config.yaml
num_key_value_heads: 3
norm: "layernorm"
norm_eps: 1e-05
qk_norm: false
bias: "all"
init_std_qkv: 0.0512
init_std_down: 0.0
lr_head: 0.00898
schedule: "wsd"
decay_fraction: 0.938
decay_shape: "exp"
Each number is 128 + 24 x the weight over the matrix's rms, rounded and kept within 0 to 255. Layers, rows and columns count from 0. Numbers have three digits each.

# layer 8 attention value, 96x96, rms 0.131, rows 87-95, columns 0-95
143106120150112149131155109157130188132139133137120117157115122129128176144119127111137103118110129114114147144132141154131104091149107158137128126124113108159177130111140122136140137107154111171129116164093102126156126134156157122120138137143120167184125107135126120133147126127089205096
144130137124153113120175117105113114132117134124120176181150148175132180121140142143140133133101090126147130130106118113161155132094121135098131116085120145163174153176130146136092112088112146158126121112168129141123103142121139071116108118131112121130148124107142105161138151083102115088
147098170180103119131116167140116133183105115155141120123106097133126138117155120114144101163137110129122143127151120119109155144136111159110159113069150153110132113090156134143091106071161158151117132140151120145118127130161183127098150139107121154116136115110128150115172124136124151123
129080129077124149119151131125136135156106132158114148070099086115119135110155133160093109154129104129121148145094128119152169126152127121154142122110153131133109139146151128125094124089120142140142176114139111108118129132151125173126142124142125138142127102129151112143115114111116123120
114103163104141162113179107120140134101093171098118126098101149169140158086162141131140128098115128118125127150124119116142142140107090144143129147132127134149099123121062143147052114081135117100124133092140116122131112139162108109128123119145143146048139134104138120142128131116100152115
128127151103138143113166131108126181133151117139124100118145109136106113143150174161160111153117150119120123105148112135113130174110113099111088071131123100123171124141147141106064084097136131112149131124156133150115103122104137117118168148139141128106136123110137129129145130129123161112
130088154114109140135134117120144131131165146119100086093143147131131145115110084144137092155165145130111137114107127141089114148120192106167075128133126124129074145163123120095159120110165127105134172126127149133103146132115086130084092069127154151121152122125165114154112120104135152134
086111119154130147171131135136113122112110143162121128126127114106136114108142095145111102140131095141109121146119129106128093126189123145102141134180129116151154156108124119095086121095113078088130163141125152121152108106143148117136172128124130142192115114127146145112113146155117119139
102132137106130171146146101119112133159100139093124078141129150143107163132110128147141164168112136140134113123123117146124126129094151112106129129092139148154126144159146153116110159126125112094141140129094144134122135122129132154137091120108163069154145141145092148130132166116123083102
# layer 8 attention output (transposed), 96x96, rms 0.114, rows 87-95, columns 0-95
104170131112129145119157154088148090139134132141136149106162109143117140145152116141140170101099132106160134125147133138108133115134139150105151154114155161106126107137106106118096096157115172141132107110111145128131125139104143104135151112104149104136120153121150095131153134111131107155
070166117122125140126154116157113157154109127143175121119140133100163098139087159092152123135131105089124127128101139143095120121142133113136132149128117144134147163150128114136131102179099114134132118161097126119101118098154125144159164133102110134114087141123131130122117107126103148149
123121115118160149116152143070116104094131148150136096110156168177112161147071125102135174142115102133130114099115104134140131103107156143110122175136131136125124149163106126120108144126097091113123130129122109085142096151163123127129117156116101091135106162136132129115113085078145103132
096125145150122129123147141135129159133162130127108126103138178158143109160135104101109143092122139185119119162132120121110085125083129151142117115124122135156161132091159113158137131156118069113134137158139119158161101128115132156154148137094126099148131132103122145139127139125138118128
125118104120137114140105134112125116150167083177186111138155117081131105147128141090116103121124122151124139112134162121069097108125134093082105109121113119132166136108121086131132156174103113146158114145108116108107128107126156153151144127132124105140127153140129135113092109123134102133
107129113112131112135127135121160134107129129112156141096163136103113142186099127116095105105132160140159108130130123094103097126154128152140148145114123150140128133123121116152157137132089114152132112095126167098135150110152106144111089126110097144140118135150086137100136105084135085112
124151107171141102128133134144087124101125095132145133108115136135111102105128103164146124117101156137132074129149163131161139125131133107125145098177108097133123069135110127153133110147106079110101131095092163116165137134116110140143161148150070110148111099155145152128138118146145097126
150137160103116135106149116104149152158105117118126127152161131143134122136117119112113124081115166143135152094143079103147135109098124098155115111108104152130157099128140141146149122117159164143101107142132106146110123166134106170132096141133153120110140147102115135151163150136163132127
102122121149125108101159140126136140118170094132141135126102096107109115136175138119115086129127130103075107154136159106126144102124109140169141122141089130143126126130104095159117069132134129113137129124156135120127148123143136122092117107141091161127132094114185111121122101162145156128
# layer 8 MLP gate, 192x96, rms 0.123, rows 0-16, columns 0-95
179127127100156140139094109117160123089116141130108135099134118115124128161119078143143131156128096089126140140138091115148124148133142123137137130137110102119115163197144118132104117086154101108155107136108114143156144104101101136127157117141094098098147173155104132132105064134162070176
122139139127102102186073081137181106121152143099106137112099124037084119141144140128127093150113106111113132166094092165165119136120129131127141155066128144114101067137123088126137112107133146162123110139156148147097165151176107150088112094141129142152109128132163151101122129145134144131
151104162078081137148084101115207116119105098088112105125108110121130146130134140171119098130120143139102144119098127158114149136112159098159127107108131147114133107162157100084089112116166146134111133154122144109169107127122106110138170116138131109153157106145146121135160128149100148111
131124177126138131141089128111106119090126113133146108114131140139117080136146169153095104130106131170146125131093103123104110145083106128152116088153128140113134140119093132123130176125128078121128099050122143141095155097036090127131158127148127175151158136093081127126084110144130120149
112117117093124137134131153130139114124136125095109104078108137148167128111111130148140133152096103117087138134121092130116124137134140135146148138126140126146099128123122151132159122162111113142128102118130118125114142106118096114137108131068128108053139101167152121118106149144107114142
132122124085161143132144110138109117096120125120165092132132108167139150109163126105068143124106094097133124127149124156072106141138097149134107083148119116092144106085114160145136178137176126145102149130133082121198132127121134176116151141113105111131096140135099146163162068138097094147
112098115136125110136135145143096114135144128117126142127140140140131127085131132123131127095143092165118176100135117128102118144149109148127117119133090132131134112103127128110089134116171113113137133126117143147102145146152104129121136120113123113118141100106137131148143152136145147133
124137120156120118111098075125153117127111147150114115138141092063136107120109139137103101126116092158185096150147082171120088115124132144118109140160122133133137105116161097112142091145104132121148114129059139107140138117128111129136166122108140167157135138147093106100121131126170088169
105088104134159074147122163128128101140121177114141154124091133136113159120129176188130110137143150141126132097113115108140111143122111086206137145153150179144104114127154157124132139122155088144117154129140144117180115107116109133133136128155130103139162130117128145119119092156141119105
138150152126124166127113117144120138102121088117132144120115097144111143119119155135090143131113113094138119138102112114096148107120160102138101138169136111132099111145117164132111141119105163159137152147096086166116141155109116134128125146121085134114106060115173122111137107120116167118
118123126153110118135094133141176156144162131129099145144132115099157139111150088148119153141102134103125107111128120118118128088136138154149152176141106151101111101077124136126103119061094161138097087102153118178098116142088124123091094178157125097084111170170126132110150132147114145156
127122176105096119140103165147153135107134146150101108073138145144124130180168118135149072062115114125134110120123136189115101130162149097086086112163121113133139139162139134088072082137099128106157132114142113132121156149140113149120137167118108095122092146128111187132163143153127111172
097119140112091133118143125133137121074157101152168142111109106100161084106124148128157155122112114097125122129186162134115107120113115107146109067137087114143088155166151156195132131102164130129065136106119106151147114171106129142107139136098111124135167178121164151125096091161143147209
107075127096124140129144137140117148150177136190123181106130122150107133101152113120120164111130103117124135084131130153171121147167115081103129112181084134106128113148170125124079132124133174104102110108131105117110155166108118097140110102162129134137131109142089111154110167081131128133
128166149117171140154142177141174109121088090139132140134112127131185131122104114133128126117120119139173086139150122128147119096137096119145144139083103123114125114121102132101126142147142088115070109119150132147136138127142079130158140152140153139082139120127134133097087092121107141126
105110135094156141138096119118132118107111089147141070141155152108102077150056144109148123099122145138158140147133134133094099105163172103128104145145136198141165087159151115138153172145136130083100148153115117079122120112118112123149147128130125105124106125103113118158109164121108125167
158099141123133123106135142105121104137097147119103136124138119096115134171164126134133135085092109152167140126145115121092132145125108131116113132094123141126150132154113127121146097129153141193130149128143109117163127156164114127117130137091141143108166097114121133103167126110148137117
# layer 8 MLP up, 192x96, rms 0.12, rows 0-16, columns 0-95
119116124124163129102130155117131130130128130129075119082146127145122159107126105118109181130170128100107109131161129071123112142128143146091139155161160127141120107160129119138141119108138115167118166097094140121164115138108125121133124121120100105139125158138123133165096148083098106164
112058066130112082098140147153108099137111166119149108141132103104115138103144131145101131177108135156142164108128104140140127141108140133121151139109110159189160107150101096168143120103162162141085161141113123128055168135181097113124125111096155157130112140107118136155129136134131139153
109118145122091154104131123116142134153148126164105103134117130147153156107125146099098129091154151119117168139100119091108080066129138091106067131148133078144103121113115119128141124176127119093137191105096133130109166143154181160129160121127142180078129167155091122116126118135146144121
165117101096124157135136145141138142180123197150128130136107135157169130148137087088113126119115145117123128142133105106220133107127089114173159133098133127137120122140143139193141128158110123135114148152165184144140087152123107130076117113119123081150107130132116108150164130099157136141
128119151121116164141122133138155121121128090124109151105152149139183139122099118160130144078117124106112127112122075109120153130116141131170108125091114149141080085089143128137126130103139166120129130119107130155104113118139134125163139181169100107108152117098110124116117145148148139114
086066169147143133101084134118132169094098138078099152132080164157123149110140156135121151136121095074132155179147129172094142131081098122133082192131105137145161132141122124169144129115137115090092158149127113100135160135156116122135162092097122136078122135094147139114102155151142146152
159139110142110107155132116099170110115135112136123105123093163126105135115157136109143135141107143125129157168122131099122151141158127152119104120134105110122141134109132125086119113142146106119110134165156109135139118127130124094143111069108140155122114123116090133138120149146123136134
094142125152188135117167121139142135092126143115112101094110081078183112165083112139141144107071080110123126155098160079130100114121151115131126129136120164150112097132136132135169131153139095151131128128130103128124127120140142129161107117103074150143115116130110106101096147146128140121
132136148120077161134095141139097110105129130091161108141135115114140111178136138116120108136153138151119141113128129114087122172098122129129111150121148142127109127075124096103148100142096099118184145123117142173147094152148117132145121123129161136072094164135130118084107126104143111100
160115135135115089142135085119181127124143111109068105134114114108114134154144142149093135157099075121153064129153188154078159150143102110146115105100140146109130118149140121159101143096106098087143130110162152114139113150155160112129162087116131159083123115155105116135136145133100076135
148146086119144095131119150106092119078145124139124091175104135117140160090101098101134140093133105123105111118092108114111167115134103092193104167150138126173137142140114105160160139099145133175113073168122166106142138121175151149141115118120115089105148158152052076116126096135134108148
128148140115122170149127168132174136095131092153138208118143092121131141161134122116130113117085108146165125099137154103135106130139102131129141127083084146101134140131146152160128101111197138118155125117106158132148088125131165096151107130113135065099174114109141090114118098143118152102
140092080146208112168080174140102099133136123119154104053156121142098105129133161112124121123112152123128144118159140144165131140144139132174144106134119120120109147113124133131116122102127134099104186133133127158094103122118135105169122109130080098129109140174101120126092124137109097137
107099097123163151147105151111146164138151181114116147102133123105145134115147145083122153127131117085138115132057181136153082089160124180151174142121133123107119138114129111096125160149115147129127097110114097097131164156149126130122070123157161155121130154128098131125142160094099109124
118172126132114156168171153142142112126108103107094123147148117096089125150127128168125132109097147115173105147144135080133147108095143111109129120100099098147137086145137099087105133144111143127153130118162129117138173150090124108186103153113113082091084142149159124118108122121060110110
113126141107109112149098164097124177128146127114114141118117127120118136162081097124091118155123156133172143109107142094108164105167157134077111120133139123141102120116110168116127156143100114163147107108149082111147111150173117183112074121141128166099109142122109148113127095145170096106
115126141163147155141151125077106158112137154153132136139108126143152121140079152115106159146127128182134128142151099112111135143123139132117125114123108099119106123111148097139115186112129115126107127128108117148110148146141151119142139115161153122136129126159103138105091122116147133132
# layer 8 MLP down (transposed), 192x96, rms 0.11, rows 0-15, columns 0-95
151133134115120071141126126159132148168138142112135119102119146160128131189134144143149141139118109098158130104111147075142132154118130122171105169102123098184112129088143104127158148137090138151157090123117069144080127109149115105134146149154131127125118127085166131103138126147149139071
157153121138117114130128131109091136106088180097122143106130154130128100200137110120133156127100129103146127068184130134083130112102111156126161078143076126101128098160089185159111104125096139123140121158098108139092114116108085113132130139162152080128145153170112149105132141115095118134
098122174153107117133148125121101107181161108162123102179097146131110099138106131138145105172119174155138125109109111150109130147127135124104097055193095139107117121145126100097114155098183125154130169087115158165118121150095096113133089108157157113135102109161127198108122138146135129103
144134133169099120103121155116153177156158137133108120151142174105083107126133169142155117107104133080150119126140088125130146082158126088098139107116165144109161126102135100142168092140119136122135151167162079086124152131136111123133127100137137091091125150096171110091125173132128126173
182150073160122149149115136124128150092137152134134094147126108133118109112107126134115119113090147154144122131097146168136152111136137134096153143111167151113141149170109108099124121127127114118115151110121134131111112168111163109106115108173078128129125140118102138110171132140093102121
129134104118150132106140161141160128158128157153147125054110113079129132110091074136098106126095071154148121178156150140150108140126120181171064116122131151134049158118115148116106148108157179095147136152115154124081131133176119143084142115083145150122134097100118135178155130098133168147
154150117142093126141158115126106145121143146124147137157133148161125130105136124154160127135145121164144136136105178126133133128154119156133137107137095109142131133125152133117111145099132104101092119118104112132108117146139137117112119110097138137122135154141128128141124134139122118124
166129111179135130122183104174113118142105121176111138117147129134126099178130116134108114156103089145195133069151117129121107128159111140120158121142115112132153109134150151131098144108130133090116143139156134141140114145161133155123123095108143144101172106134141092133100120128163148120
166155099152098100132122138114150103140154134111144131138111110144138096129135127162131161154131118103166115178091096133106134144161115136119122131126123098155136129128142125124117108120118118101127162155164153146102110144146132112142135118151146134100132085106106117142134158132157125088
151109090086112110151105122061144114087108151165153083141109180091129108126117111144114111082161132152119132130143118122093118121126078121152120149116122136151173099101123144129137101131131151131124110146168149109120140138096131047113115123150122085125132149147140161153130137156113134172
156100142110109118165112133128082202152093079149101177115132129122129157158099114124111133141147125126105160149139162106122171125113109105102113121189117144118094156154164130150154089144135128081138157131116147148127196124160178121153110159115127123050103145139135078100099130122114088116
131099185143126075083100186105100155139139123135148146117131129151148070159152147117105105119099101117062102128068136117128153150160139125132112156095095102163137147148105117118119099117134119097125144118135114131138172100132150089164155109068122133133157131169138170091091139080145129138
137079123120129102134113165138099085143110124151116175162132203103166127127128113127103153145121109123139155128103121103126122140133112136107152133152133121138130118122132086153154115129110096146102037098078118112141143119108138092168124137122117096131112162156122107124115155113135117109
145158148150106103136135140127123107097128153110135118094149139167143149122160101108197102131124102161097136131135133110093093149154167141162076145126100157133135139116119117102106150107135121152110090126138181146101139114122135160096122136095132131154075173103136096139099142139137129141
137130141163122108102164098102137131122155119137145148123078144107104131168113145127085164105167135155171088073128144133135123190140111085126111126081127119152091115148147116133127140142127115129146112161164110121142139108155145153128150112100131140125142166182092125093136120140140070076
114139141110079152174158108138104100172078112138147122119159164134112144131156117109142127122112136186134120091164120137143114120120122123181169117094101119184094115128131096144069078152106107137165107092186097126158112122118136080101146083187131106120130144084155137177112102147131145111